Weights of a small GPT-style language model, trained from scratch on English Wikipedia: untied embeddings.
Each number is 128 + 32 x the weight over its row's rms, rounded and kept within 0 to 255. Layers, rows and columns count from 0. The size above them is the row's rms in percent of the matrix's.

# layer 6 MLP up, 512x128, rms 0.215, rows 179-231, columns 0-63
size [100  94  91  99 101  96 103 108 111  96 101 118 104 100  96  94 100 100  96 101 101 100 102  97  96 100  88  97  91 100 105  93  94  94  96 100 100 106  95 111  97 105 101  97  98 106 102 116 114 101  97 101 178]
[[140 135 114 131 103 142 114 148 123 146 127 152 144 192 144 129  80 120 138 119  76 126 110 137 139 229 121 167 108 124 100 103 114 140  80  70 113 192 161 110  75 114 162 171 186 127 127 132 118 116 147 170 135  88 197 138 103  81  98 155 125 140 123  67]
 [ 82 174 179  88 100  94 158 104 155 128 131 124 133 119 145 175 120  92  93 129 148 127 110 122 172 152 117 130  90 149 145  97 123  95  91  97  79 149 145 180  93 151 133 153 151  96 110 177 107 144 156 175 135  82 118  55  93 118 159 112 159 105 149 163]
 [115 104 121  93 153 104 144 156  53 127 117  96 103 130 211  85 164 180 126  90 113 163 133  54 126 126 118 117 153 103  99 165 162 135 103 137 153 149 105 194 147 128 172 111 136 116 150 141 132 158 157 143 165 191 189 123 104 148 188 135  98 116 130  90]
 [126  99 124 101 107 123  72 160 123 160 109 131 176 134 128 165 104 154 161 126 170 141 128 159  78  56 175 176 175 158 121 103 118 105 145 133 139 133 117 167 144 157 110  33 139  68 109 102 118 158 161  55  97 129  67 119 156 151  92 116 111 127 176 151]
 [ 97 126 123 155 132 111  52  92 150 146  87 143 153 194 130 132  93 158  96 155 100 205 144 159 131 202 149 180 213  50 165  88 169 158 131 124 137 102 112 144 101 131  91 127 154 137 159 139 132  81 150 132 177 112 152 105  99  97 109 128 154 157 113 108]
 [ 62 173 182 148 101  97 168 109 150 109 103 123 143 125 147 125  64 167 145  59 140 178 119 150 136 100 157  79 145 158 129 167 122 195  95 136 102 127 149 129 151 133 151 113 182 106 115 123 136 142 175  88 105 148 130 128  91 104 114 159 148  64 148 210]
 [187 138  95 170 149 135 133  93 114 140 133 137 160 134 131 134 122 104 137 112 143 130 160 104 161 120  99 122 119 152 141 184 136 158  61 118 115 142 165 149 131 132  81 165 119  83 166 110 180 193 146 150  80 156 108 143 112 153 140  98 172  82 125 143]
 [128 113 167  93 177 121 115 121 102 118 188 162 138 191  71 155  96  98 160 146 171 118 176 101 186  86 179  94 121 161 123 102 168 116 105 149 108 101 139 158 152 120  74 181 183 159 150  87 140 115 116 141 169 127 128 102  77 110 138 150 146  76 163 147]
 [ 89 141 143 150 127 135 192 136 111 121 168 169 150 116 113  57 140  50 101  91 116  94 112 138 162 118 166 115 121 180 199 171 150 114 154 148 158 154  96 155 133 174 165 129 110 122  88 100 139 112 115 127 175 128 106 108 105 180 173 171 111 118 149 126]
 [158 147 130 132 103 114 126 140 154 131 147 133 158 208  89 144  70 138 127  91 142 168 181 120 146 137 117  61 139 109  74 129 122 118 167 142 184 209 159 130  89 161 118 140 171 111 175 137 144 202 125 143 167  91  99 119  62 111 112  88 168 161 117  79]
 [134 101 141 133 177 113 144 143 150 117 113 139 102 146 103  64 128  84 117 144 164 145 154  94 115  95  88 156 164 135 171 118 145 145 133 161 113 134  91 152 141 137 122 158 144 155 163 124 142 135 125  84 124 160 133 126  63 117  98 165 178 109  38 124]
 [168 145 136  97 186 151  84 116  73 140  97  82 155  98  98 131 118 111  98  97 153 139 181  61 122 109 147 141 119  73 142 184 114 124 136 172 114 102 131 151 176  41 179 145 173 131 153 212 146 135 167 129 137 123 110 108 102 164 177 110  69 104 108 121]
 [ 92 194 133  94 181  89  50 161 202 111 142 130 155 131 145 103 110 143 130  92 148 157 143 163  79 143 152 139 139  45 127 129 112 112 122 127  99 111  97 166  90 140 141 128 129 122 141 183 102 188 125  97 154 143 158 173 139 183 127 108 124 171  99 137]
 [146 110 138  92 145 152 102 104 103 126 119 155 144 134 110 100 130 132 134 117 138 137 183 157 102 112 126 105 113  75 188 128 151 164  42 174 140 159 119 126 122 108 160  56 103 173  99 138 192  76 128 138 119 112 182 126 105 154 113 152  87 137 172 139]
 [165 108 101 135  55 137  78 131 168 110 103 152 101 163 121 145 133 104 112 179  92 118 102 134 166 168  88 130 137 151  66 163 140 178 108 143  88  88 109 104 114 137  97  88 121 101 116 142 172 113 184  86  99  47 163 144 102 134  84 119 125 138 160 163]
 [134 142 134  31 180 103 136 110 121 141  69 204 125 146 161 136 161 103 139 132 150 176 148  85  90  93 100 136 198 139 134 145 147  99 109 158 147 124 159 138 162 131 146  93 126 144 137 128 135  98 135 122 118 109 131 124 140 135 191  96 121 113 125 121]
 [ 91 104 116 111 123 139 108 177  55 165 137 149 125 129 139  59 180 142 113 156 130 130 140 136 174  84  50 114 119 145 136 153  66 140 131 103 179 130 144 150 108 110 104  84 164 105 108 183 134 122 100 146  83 172 114  62 102 106 123 113 122  95 125 148]
 [132 108 112 144 157  75 162 139 157 165 148 102 126 166 138 131  85 129  79 165 110 153  82 138 124 149  69 157  87  96 139 130 106 104 143 161 130 133 170 132  56 135  79 119 174  48  27 181  79 139 134 114 173 134 147 122 147  60 136 151 139 120 120  82]
 [150 148 101 139  67 104 102 141 155 139 131 142 176 118 170 178 105 117 152 110  89 137 140 146 118  86 144  98 141  61  64 191 156 127 171 131 115 104 125 155 179 114 132 131  86 126 165 113 111 160  99  81 119  70 140  99 180 166 155 158  70 128 203 128]
 [132 149 216 120 125 120 105  69 152 208 134 157 122  89 104 153  98 129  79 135 106 136 138 104 127 149 164 103 160 177 137 158 106  84  88  96 119 127  66 133 127 127 143 119 125 133 114  86 120 109 180 106  60 138 105 124  62 161 111 156 158  84 157 119]
 [ 69  84  98 155 176 177 194 204 130  84 110 170 126  99 106 140  91 108 136 108 197 172 147 116 132  97  86 166 112 111  92 129 140 133 108  94 113 175  31 124 115 144 100 147 162  82 150  86  83  77 145 137 183 154 122 140 131 151 131 141 102 133  59 141]
 [128 143 117 120 147 143 107 145 102 127 120 170 101 109 131 162 102  42 117  77 126 158  94 159 118 118 119 122  59 154 180 190  32 133 132 154 136 160 128 106 137 183  98 122 116 148 161 139 102  99 145  94  65 142 102 123 168 183 115 128 159 163 124 193]
 [124 152 137 152  64 107 121 146 168 190 107  99 116  98 106 135 104 107 109 142 106 115 120 143 110  92 109 140 217 148  99 145  93 122 126 156 171 123 123 141 159  92 150  80  90  96 123  94 168  78 153  98  75 132 178 124 115 156  62 194 106 122 143 146]
 [175 116 143 140 124  82 116 129 167  91 104 102  50  34 113 120  81 167 109  92  92 146  87 121 147 117 123 131 145 122  79 153 116 144 122 152 178 120 107  75 118 136 129 123 114 146  73  47 132 147 124  93 117  91  71 144 102  99 102 163 127  95 112 114]
 [105  95 152  92 158 153 157 173 166 111  97 108 150 112 123  73 155 165 158  79 102 141 188 120 109  67  95 125 157 143 166 110 113 139 133 109 125 135  71  74 124 118  72 172 123 151 130 114  92 166 123 138 127 111 106 121 163 170  99 119 172  72  67 166]
 [158 102 174  88 114 111  91 141 152 137  75 112 138 139 137 147 146  73  64 119 121 186 176 155 105 144 135 103 112 126 170  88 166 141 103 170  79 100 101 167  68 121 121  92 180 118 142 108 130  71 166 110 135 180 107 171 167 135 121 146 110 132 161 127]
 [199  71  88 158 179 111 129 140 149 132 145 156 145  82 105 131  96 144 161 104  65 167 102 128 190 117 157 107  83 125 105  96 132 189 155 105 148 106 118 138 116 124 107 154 134 171 119 180 143  75 160  81 111 108 124 114 118 108 103 152 109 182 117 124]
 [148 119  95 163 128 101 135 107  90  95 155 152 116 129 105 156 118 124 109 108 100 125 100 119 155 149  90  61 125 122 117  92 120 207 154 123 146 133 119  92 117  80 105 174 173  62 191 129 155 173 114 105 128 119 145 102 180 109 149 137 118  20  92 156]
 [ 87 166 100 109 156 110 129 112 105 140 115 120 141 148  99 122  99 146 163  41  94 162 135 136 156 103 106 144  73 159 118 170 158  84 187 105 109 118 109 124 144  89 153  98 105 153 108 152 114  95 178 109 159 135  74 173 106 154 156 125 105 178 123 151]
 [149 132 118 125 107  79 126  98  83 127  91  94 126 108 129 114  80 111 117 139 113 109 136 145 133 124 106 168 112 148 134 119 131 157 142 142  98 151 124 143 150 108  97 190 112 166 120 151 144 114 112 195 131  43 154  61  81 148 171 117 180 166 161 191]
 [170 125 136 129 181  73  49 123  78 119 158 137 148 153 167 142 102 136 155 100 145 154 125 126 152 108 119 109 101 128 159 129 204 169  97 147  96  89  57 147 128 161 100  99 146 115 153 141  90 148 151 110  88 121 120  88 193 110 103 198  99 128 155 102]
 [149 111 159 113 118  97 164  99 160 101 129 119 177 126 109 113 105 131  83 103 151  79 109 123 146 174  78  79 128 141 139 153  94 105 158 153  62 166 104 172  83 129 154 122 140  96  75 169  94 130 155  99 156 128 125 158 163 134 165  70 121 140 141 145]
 [149 176 111  66 161  97 109  83 111 181 179 103  65 134 144 190 136 125 153 117 133 116 194 120 112 126 165  71 141 184 110  91 124 154 150  95 109 107 110 158 111 144 124  52  91 135 126 109 128 182 128 102 173 131 162 114 107 136 175 130 115 117  86 143]
 [158 119 167 100 128 136 121 130 141 126 127  81  42 125 114 106 113 131  98 122 174 131  99 137 176 134  82 191 145 135 102 159 175 174 107  97 115 119 129 192 113 136 101  85  87 142 107 144 129 127 106 102  96 114 111 114 139 145 132 179 132 100  42 111]
 [175 149 101 132 190 159 132 126 129 168 148 130 186 145  76 146 151 119 118 127 141 199 100 136 142 202  85 155 105 178  57 141 109  96 112  97 181 113 146 116 119 122 122  78 100 148 121 159 171 110 118  82  49 122 190 125  79 108 124 138 156 173 103 141]
 [ 85  99 111 118 144 144 107 169  86 109 123 109 117 136 120 105  64 160 117 122 152 137 169 165 121 105 106 158 113  96 157 119 115  95  95 119 125 154 128 112 120 139 182 151 128  85 120 140 132 142 145 102 118 130 189  62 119 141 143 130 118 155 114 110]
 [142 118  85 140 134 125 161  79 148 127 135 128 163  48 198 173 119  65 143 113 117 102 143 155  94 114 143 192 160  93 118 171 123 168 111 166 180 140  97 140 132  58 164 132 132  84 120 188 140 139 202 112 156 111 109 139 117  82 131 150 136 124  72 145]
 [136 126 103 164 101 118 111 133 110 133  64 115  90  62  29 182 104 188 163  90 136 159 163 121 162 148 155  86 163  93  72 184 163 134 134 167  70 144 103 153 153  94 137 115 124 141 133 117 128 123 119 168 137 130  98 112 127 129 111 132  99 116 134 185]
 [117 124 111 138 106  96 139 158 145 159 142 148 152 183 129 135 137 103 132 117 132 129 106 143 132  96 125 141 149 136 130 141 122 130 143 118 188  99 138 120 156 169  69 126 112 157 149  37 135 158 180  75  58  46 148 132  95  91 138 163 137 102  96 100]
 [111  99 118 105 101 126 141 102 107 178 141 116 161 134  83  52  54 150 118 116 126 141 146 114 145  96  71  98  84 114 132 169 170  88 126 145 105 117 121 135 166 139  94 154 131 120 105 159 115 176 106 107 111  55 108 109 115  65 162 161 140 138  96 115]
 [161 125 122 140 187 133 175  98 157 165 136  72 113  92 144 152 211 160  97 156  88 131 109 104 121 159 183 128 127 157 191 152 215 104 109 164  75 174 168  98 165  92  64 103  92  90  95 164 131 118  95 113 114 122 106 157  75 100 140 118  91 131 120 166]
 [141 166 150 116 123 108 194 127  76  89 112 157 175 151 144 115 115 142 195 119 142 150 140 116 130  89 148 110 143  44 126 127 128 126 137  77 193 106  77  73 167 100  97 125 207 109 180 122 137 179 128 116 165 125 133 146  66  56 111 133 144 131  96 146]
 [107 148 131  93 121  73 124  87 135 166  95 137  88 103 112 133 107 125 131 168 140 116 109 103 145  97 120 137 179 151 142 170 150 150 163 148 163 137 199 116  99 125 106  79 106 102 144 152 104  98 160 131 107 136  67 135  81  83  74 162 106 119 118 107]
 [129 105 200 113 123 130 139 130  89 155 123 130 107 120 147 188 133 192 120 137 121 154 178 133 152 111 137  87 108 133 145 208 167 131 159 112 194 129  95 162 142 142 118 116  68 123 103  64  71 146 141 105  93 107 149 101 163 172 126 164 108 119 140  96]
 [105 128 150 134 159  70 176 109  79 157 166 135 135  72 190 166 132 123 156  99 169 111 117 147 166 165 164 149  86 169 128 103 116 129 160  94 177 135 118 181  91 152 140  99 104 143 107 208 134 104  79 127 114 132  93 117 188 114  93 167 112  79 141 144]
 [ 87 174  79 154  81 128  98 129 176 102 130  95  87 119 119 110 106 135 136 176 116 168  79 111  96 142 137 108  98 187 124  85 108 151  85 179 156 126 178 149 119  88 105 136 156  87 120 172 109 148 110 138 115 139 177 132  88  88 182 202 105 166 154 119]
 [ 83 102 155 100 127 122 158 114 123  68  90 139  98 196 172 127 151 122 125 197 121 105 119 112 113 146 167  95 192  83 117 162 142 100  30 161 107 154 107 117 153 165 157 150 127 144 115 151 136 162 156 140 134  91  90 106 171 166 205  60 108 164 129 191]
 [116 100 142 141 131 165 126 212 121  90 126 119 188 177 107 156  87 110 147  93 157 123  94 130 131 143  62 117 119  83 146 123 166 154  91  83 109  91 110 164  85 161  95 111  84 118  77 159 111 104  89 142  96 125 139 133 158 131  87 169 111 152 121 147]
 [135 149 152  87  98  98 121  68 145  68 121 147 101 136  97 112 154 122 139 145 112 111 136 106 108 105 163  90 192  64 126 106 156  98 169 167 147 136 126 141 143  87 135 109 145 132 127 125 131 181 132  52 124 121 142 148  97 125  89 113 130 152 149 127]
 [ 85 154  63  94 124 141 122 107  77 115 180 156 150  85  89 123 153 130 193 110  76 112 159  97 119  63 133 121 147  66 139 125 104 149 179 194 116 118  99  90 135 115 141 132 170 130 120 145  88 123 113 108 120 127 110 139 130 172 163 119 122 174 104 122]
 [150 119  29  85 193 104 130 149  92  79 154  79 109 116 128 128 125 145  87 151 117 146 105  69 157 101  49 152 160  97 100 133 174 120  96 134 185 110 103 127 103 110 145 157 148 195  91 164  97  62 147 117  43 147 149 120 162 172 100 104 160 103  84 151]
 [135 136  65 141  72 162 160 143 136  93 129 166  88 125 109  80 117  62 177  68 156 118 171 162  73 127 115 106 178 137 183  99  78 142  76 120 170 159 149  89 126 113 107 126 165 185 129 126 138 120  97  83 124 101  93  50 107  95 183 126 131 131  92 152]
 [114  78 144 171 132 155  85 126  81 133 116 102 150 147 154 113 157 146 175 108  78  88 130  63 101 157 176  99 152 146 142 102 120 183 148 119 123 157 108 160 104 112 135 189  47  88 163 149  97 112 109 148 124  97 113  55 167  83  70 107 197 144  82 123]]
# layer 6 MLP down (transposed), 512x128, rms 0.219, rows 179-230, columns 0-63
size [ 98  96 102 119 106  83  94 108 111  96  96 112  88 107  93 107  92  97 106 106 111 112  97  90 107  97  92  95  89  99 104  91 109  87 104  88  92 108 101 114  93 107 106  96  98  98 100 113 118 112 107  93]
[[ 77 128 133 173 120 130 131 107 182 116 182  88  88 179 108  95 139 140 137  99 130  21  90 158 135  64 141  63 134 101 133  92 129 103  96  63 119 100 135 110 118 123 143  97 165 119 146 112  96 107 120 166 137 139 119 149 159 122 106  59 140  71  80 151]
 [127  96 150 142  88 120 162 145 139 105 134 119  77  63  89  86 165  81  88 164  43 145 170 122 148 137 148 138 137  79  88 115 118  52 139 133 106 134  72 102 137 118 150 114 113 161 115 160 165  85 163 178 107 113 120 143 115  94 123 106  46  75 142 181]
 [ 72 112 121  68 165  66 171 187 109  94 136 155 144  74  88 118 123 116  82 183  66 144 164 136 145  90 164 165 138 104 170 132 138 106 157 130  86 123 194  97 160 152 134 185 148 140 149  76 145  96 100 106 132 145 118  69 116  91 111  72 110 125 116 144]
 [109 104 215 160 153 137 131 194 156 147 131  92 174  86 105 189 174 119 152  73 136 104 123 125 145 128 138  96  69 141 116 184 119  76 140 133  66 107 126 180 131 145 141 113 149 127  93 154 194 149  94 137  62 179 108  99 118  89  70 102  98 179  99 133]
 [174 112 149 140 172 102 131  56 147  97 173 104 161 129 107  75 139 130 169 135 177 141 169 151 116 124  99 169 100  75 131 136 122 132 149 122 124 157 128 142  82 132 145 117 156  80  97  48 165 134 184  78  79 135  99 101 149  77 185  87 168 134 112 130]
 [137 103 112 157 161 168 147 144 127 115 154  84 141  83 136 130 138 118 113  98 127  91  99 108 107 160 126 124  83  92 153 128 132 126  76  89 115 120 145  66 141 139 155 104 153 142 152  97 114  73 143 125 101 132 155 165 158 147 137 105  92 197  98 153]
 [ 88 144 189  98 108  64  93 148 110  91 149  74 111 126 109 139 142 101 104 190 162  96 162 123 150  84 107 127  79  77 117 123  86 102 156 151 106  89 109 124 135 150 141 135 121 175 109 141 173  97 198  76 120  90  68 169 105 158 124 119 127 178 164 100]
 [148 158 137  99  95  97  75 152 121  93 142 123 120 132 180  72 117 208 158 116 152 128 161 233 113  91 124 145 176  69  73 136 143 162 122  82 144 106 147 140 147 142 115 139 138 130 135 146  84 123 134 137 102 151 106 137 201 167 129 142 141 126 135 137]
 [126 162  91 157 217 107 113  77 141 141 212 121 125  52  98  84 133  91 150 153 123 123 182 137 115 140 135 171  92 111 109  48 143 143 127 103 138 105 116  95 160 120 106 196 133 110 131 137 128 113 103 105 131 131 136 110 118 152 124 138 108  98 162  68]
 [179  89  93  55 167 135  70 106 133  93  89 118 133 163 156 173 160 125  57 105 179  89 206 109 121 106 164 140  73 163 171 122 149 133 145 117 125 102 137 176 153 165 147  97 130 121  94 153 104  89  88  80 139  93 120 124 111 114  81 151 132 194 141  98]
 [108 143 120 168  85 120 186 111 110 154 113  92 131  62  67 124 166 127  82 124  82 161  68 136 128  81 119 116  90 152 203 118  56 123 158 149  99 188 139 119 141 116 142 140 130 126 128 140  98  75 180 141 107  97  58  95  96  93 146 138  88 132 111 131]
 [145 146 117 171 144 128 123 137 150 167  94 126 205  72 107 100 130 152 118  99 106 155 129 157  97 131 102 158 140 155 108 117 120  83 117 127 141 161 110 163 223 134  85  88 117 125  97 138 112  48 178 134 172 172 142 153 138 141  95  89 182 108 106  93]
 [113 150  97 131 161 110  37 173 168 107 129 132  70 160 153 157 133 111 128 146 128  46 145 127 167  97 127 110  91 156  85 107 109 116 138 126 153  96 169 122 160 149 130 103 121 111 166  64 135 101 105 168 143 132 143 132 156 116 117  92 131  97 120 112]
 [195 137 126  87  95 145 119  93 106 138 178 197 139 130 100  92 134 137 186 120 130 159 122 138  81 121 160 151 110 240 146 122 179 178 184 108 145 172 176 140  98 193  94 104 105 135 149 118 159  78 119  97  79 142 130 114 112 128 125 139 127  71 158 144]
 [ 47 132 117 123 105  71 124 142 106 132 185  78  62 107 132 118  48 109 107  70 177  84 136  49  73 177 129 101 172 158 113 129 136 100 174 135 153 151 161 141 115 159 138 157 151 149 145 101 124 121 126 159 142 152  74 149 152 161  94 173 149 115  87 103]
 [132 150 100  64 123 107 228 166 113 191 149 108  93 128 116 105 118 148 112 154 125 169 178 126  76  90 139 103 139 120 192 115 124 164  99 120 126 166 122 176 144 138 149  98 141 135 143  71 126  89 102  94 101 144 115 138  93 187 157 130 148 106 131 113]
 [136 144 174 168 163 120 128 135 169  82 136  69 196 133 152 148 101 161 132 154 150 152 114 151 163 118  90  41  57 103 117 154 127 153 111 143 122 205 170 131 153 205 149 166  97 136  84  90 151 123 105 138 151 140 159 129 145 151 100 109 107 155  72 193]
 [114 147 113 162 132 132 122 163  94 123 155 108 114  78 135 163 169 142 183 173 141 135 179 128 154 115 109 145 107 127 109 137 172 219  73 193  98 121  89 122 136 128 135 137 111 115 146  97 136 121 135 104 129 116 154 102 167 133 175 115 130 106 100 109]
 [149 147  87  73 103  96 154  97 121 126  83 136 187 100 100  85 109 170 136 209  73 126 134 118 158 107 154 122 145 176  61 106 104  94  86 180  78  49 149 111 176 143 110 159  97  96 112 148 124 126 134 139 199 104 124 161 154 134  93  78 139  95 177 101]
 [142 143 153 159 127 154  99 157 141 173 137 200 128  59 129 139 157  57 145 108 164 116 141 141 135 120  62 163 141  98 160  99 144 157 117 158 123  98 108  71 114  88 135 138 155 139 180 131 133 123  96  95 172 131 146 107 110 106 204 126 140 152  69 180]
 [162 101 134 147 218 124 124 131 182 112 135 156 102 156 122 155 143 118 202  79 149 117 139 113 152  85 107 121 162 128 114 134 150  73 117 142 177 150 177 102 103 187  63 128 119 150 113 123 122 116 188  76  71 163 175 118 179 105  99 108  65 122  67 162]
 [159 139 167 129 105 146 150 136 123 133 112 145 106 103 153 170 113 176 149  73 145 151  80 164 110 163  84 132 134  50  82 182 178 113  68 119  96 167  86 122 100 145 104  92 152 104 104  71 198  67  93  91 139  95 167 161 115  91 154 126 110 157 185 139]
 [ 62 161  69 189 172 199 104 143 134 118 139 116  92 122 154  92 129 115 159  84 143 132 134 193  67  97 106 106 160 127 144 109 170 147 134 105 126 158 201  79 105 107 119 187 149 116 172  20 128  60  94  94 119 117 124 141 128 112 101  59  78 119 147 132]
 [121 100 156 103  49 114 139  66  88 129  93 103 167 140 133  99 192 124 133 122 104 110 114 113 139 117 120 105 116 165  94  92 141 101  56 125  87 125 122 149 165 117 164 113 121 115  86 178 108 121 185 104 148 145 164 128 171 147  54  80 187 173 158  95]
 [179 109 187 105 133 150 125 110  92 148 161 157  81 136 114 141 169  94  75  96 126 112 127 124 104  94 164 109 149 152  75 184 121 128 124 130 145 206  93  95  48 143 140 110 119 137  82  87 166 193 180  84 155 127 128 108 106  73 141 146 103  98 142 146]
 [142 134 124 153  60 161 141  76  97 127 107 135 166 107 214 118 149 136 162 152 145  73  22 151 179 106 151 132  92 112 134 160  63  97 162  88 120 122 117  99 141 128 120 107 115 129 122 163 168 141 149 132 118 136 175 113  98  94 123 107 167 144 127 103]
 [ 98 136 163 130 130 111  98 134 122 156 116  68 200 142 142 103 145 153 132 107 133  82 104  67  84 129 140 124  70 131 124 172 118 140 130 148  75  73 137 116 140 150 111 145 150 150 107 116 193  99 118 143 113 157 150  89 182 186 152  69 149 118 118 143]
 [147 165 174 160 133 187 115 151 190 110 169 129 141 157 108 112 152 162 143 145 212  77 151 108  93  97  39 149  60  80 112  95 152  81 182 156 141 148 173 151 114 176 109 121 188 151 104 129 105 130 142 139  70 104 141 178 155 106 111  96 157 168 151 135]
 [137 107 138 135 125  91 156 103 109 137 181 134 145 143 126  98 115  88 176 151  80 111 136 122 107 147 131 156 105 150  84 112 213 122 131 140 231 167 181 124 140 156 210  92 144 131 160 128 141 167 196 218 113 123 130 114 180 127 102 118 106 129  85 124]
 [198 136  83 112 114 135 129  84  95 116 164 142 101 149 146 112 144 166  88  62 117  83 162 144 140 133 129 123 160  98  75 100 132 122 120 125 111 103 173 162 101 103  87 124 171  52 144 130 117 123 113 135 154 176 139 185 158 111  83 131 114 126 134 118]
 [125 130  95  83 110  95 216 126  91 128 120 161 122 120  55 134 106 128 101  99 102 134 125 123  85 170 129 200 158 177 122 121 125 130 103  69 178 147 126  40 147  88 185 123 139 151 125 125 161 124 119 106 134 116  99 110 145  89 179  99 105 118 134 131]
 [118 140 167 118 175 130  81 143 157 124 182  85 195 188 167 146 145 120 158 129 135 119  99 134 127 122 123  84  96 121 118 123 163 106  98  85 169  91 106 118 169 131 117 157 167 103 196 103  73 127 146 179 136  90 106 108 154 151  98 115 115  97  90 203]
 [214 143  98 174 129 160 160 112 136 113 169 125  80 108 123 139 151 153  68  55  94 122 152 122  95 176 141  61 220 165 137 122 124  83 157  76 139  83 123 200 165 119 185  69 166 162 154 107 152 124 130 120 123 124 167  97  94 155 150 131 114 134 100 100]
 [130 146 107 169 109 117 125  92 129 144  84 168 162 155 155 132 151 170 140 165  98 178  90 106 143 129 128 100 119 124 119 124 141 106  67  98 140 177  81 109 136 137 128 130 131 115 121 166 183 119 116 163 162 139 146 120 197 112  74  73 101 157 198 129]
 [130  97  92 105 139 119 116 117 194 162 152 134 138 100 149 130 173 107  78 109 152  92 119 123 125  86  92  80  87 156  48 141 132 108 203 108 113 114 126 135  60 152 102 135 122 149 164 138  55 160 145 153 120 169 158 120 105 118 122 148 158  72 143 139]
 [146 131  80 141 137  94  96 154 119 119 154 108 142 141  91 148 155  78 171 140 138 144 135 112 151 193 142 109 140 105 107 133 132 168 148 202 101 110 159  83 199 118  90 124 123 158 137 111 177  91 176 136 146 152 106  88 182 144 104 153 125 117 131 127]
 [172  57 123 125 115 131  94 174 173 119 126 109 107 149  88 172 162 144 122 205 129 147 170 104 166 163 210  98 149 161 155 162 176  53 147 101 128  97 169  71 146 147  96 121 156  98 115 125  72 120  72 177 145 141 176 122 129 160 155 104 127 166 128 143]
 [130 137 149 141 132 153 144 121  75 195 132 141 165  80 235 146 115  82 124 146  69 185 153 137 181 162 176  94 135 165 160  84  62 117 169 140 133 194  71 108 104 110 142 119  81  97 126 125 116 103 125 153 134  68  85  89 157 161 134 148  93 164 122 110]
 [173 150 146 147 123 163 138 140 117 119  72 134 139 104 136  97 142 159 127 176 178 157 175  80 123  85 112 112 141 145 134  56 154 140 142 152  74 115  66 112  54 147  97 114  84 159  80 145 159  96  90 196 195 138 198 185 158 165  68 104  95 172 159 143]
 [ 88  93 131  83 105  81 185 133 100 142 124 130 127 125 159  98 155 172 125 131 136 145 162  72  96 104 112 121 122 120  87 193 200 102  89 139 138 153  85 104 159 121  99 131 124 142 130 157 181 144  95 145 140 115 161 122 142 105 104 163 120 134 138 152]
 [113 145 189 163 130 155  81 147 129 173  99 138 200 143 156 167 129 159 157 120 162  52 131 161 145  69 131 146 101 131 120  91 121 131  97 108 110  90 135 133 193 138  78 163 101 110 205 154 130 150 136 124  74 107 126 160 174  94 143 122 149 114 108 121]
 [141 131  58 128 116 177 114 114  78 135 120 115 115 125  87 143 116 165 106 121 103 154  63  96 146  83 105 101 197 147 120  83 142 176 154 143 165 127 126 142  83 100 166 106 149 193 164 127 152  97 133 118 145 132 131 161 152 111 144 118 137 108 152  98]
 [160 153 139  91 161  95 151 151 167 176 149 162 157  73 120 100 164 130 119 136 124 159  49 134  56  86 127 167  90 126 164 147 162 123 151  78  89  58 118  74  78 171 120 156 104 153 142  92 131  68 114 113 149 153 138  85 145 154 108 141 189 162 142 113]
 [128 205 158 151 105 164  58 112 142  97 107  95 115 149  97 115  60 141  94 135 178  77 123 109 227 135 118 139 177 177 110  53 185  82 158  94  85 150  95 149  98  62  91 110 142 111 130 109 136 133 126 121 176 147  56 127 118 107 134 161 145 176 136 218]
 [ 94 153 102 101 178 181 164 144 181 131 104 100  97 144 111 150 129 128  73 106 177 109 184 136 104  90  91 123  80 109 103 118 143 130 147 129  82 123 139 132 199 123 102 145 139 100 130 155 125  39 124 153  61 147 145 138 113 137 158 142 114 142 138  92]
 [127 167 136  87 138 146 114  91  84  99 107 196 130  66 157 126 138  89 100 122 140  52  74 168 147 152 148 148 153 114 136 107 154 144 138 110  49 165  97  92 115 110 141 113  90 138 139 124 195 116 186  94 107 121 138 137 162 176 136  88 170 166  93 113]
 [ 63 187  97 132 123 173 109  74 125 112  65 174 168  51 151  49 131  85 168 120 150 110  95 165 100 140 141 149 195 149 122  85 140  95 137 120 126 136  93 115  77 108  91 106 144  69 163 208 164 127 145 160  98 128 139 106 115 100  57 182 149 116 108 125]
 [187 171 151 120 134 161 132 154 149 127 113  76 123 135 128 108  95 143 100 147 150 107 191 113 169 153 151 118 153 104 141 127 137 190 116 150 184 111 151 185 128 102 118 102 134 159 128  71 170 104 136  77 152  77 102 133 121  83 165 173 113 175  89 128]
 [101 145 117 142 183  56 110  87 126 151 104 113 157 122  87 182  88 104 131 127 162 117 182 138  97 129 167  64 108 162 155 179  49  95 129 111 158 176 174  94 126  94 153 105 177 140 133 140 164 144 102 102 148  84 117 137 108 117 115 118 116 106 112 106]
 [104 121 142 149 110 140 212 181 110 131 129 156 153 152 112 145 116 139 117 150 112 110  85 196 120  81 154 150  98  92 165 177 186 122 139 118 104 217 143  79 148 144 116 125 160 145 133 123 147 114 169 203 109 165 149 136 190 148 184 139 159  76 126  98]
 [178 158 140 159 126 129 153 129 167 126 192 125 146  82  86 173 109 107 156 127 153 115 151  80  92  72 184 126 128 116 153 170 119 163 165 148 125 162 120  86 174 165 131  76 212 108 134  62 120  96 120 144 108  79  97 140  56 127 109 118 115  90 140 121]
 [128 100  94 111 163  98  80 117 220 149 152  87 133 102 157  92 145 122 188 140 150  64 111 127 100 111 168 211 126 172 123 167 134  59 184 108 147 106 140 118 116 119 114 114 121 174  88  93 107  88 105 158 152 140 183 154 108  75 108 148  83  92 127 152]]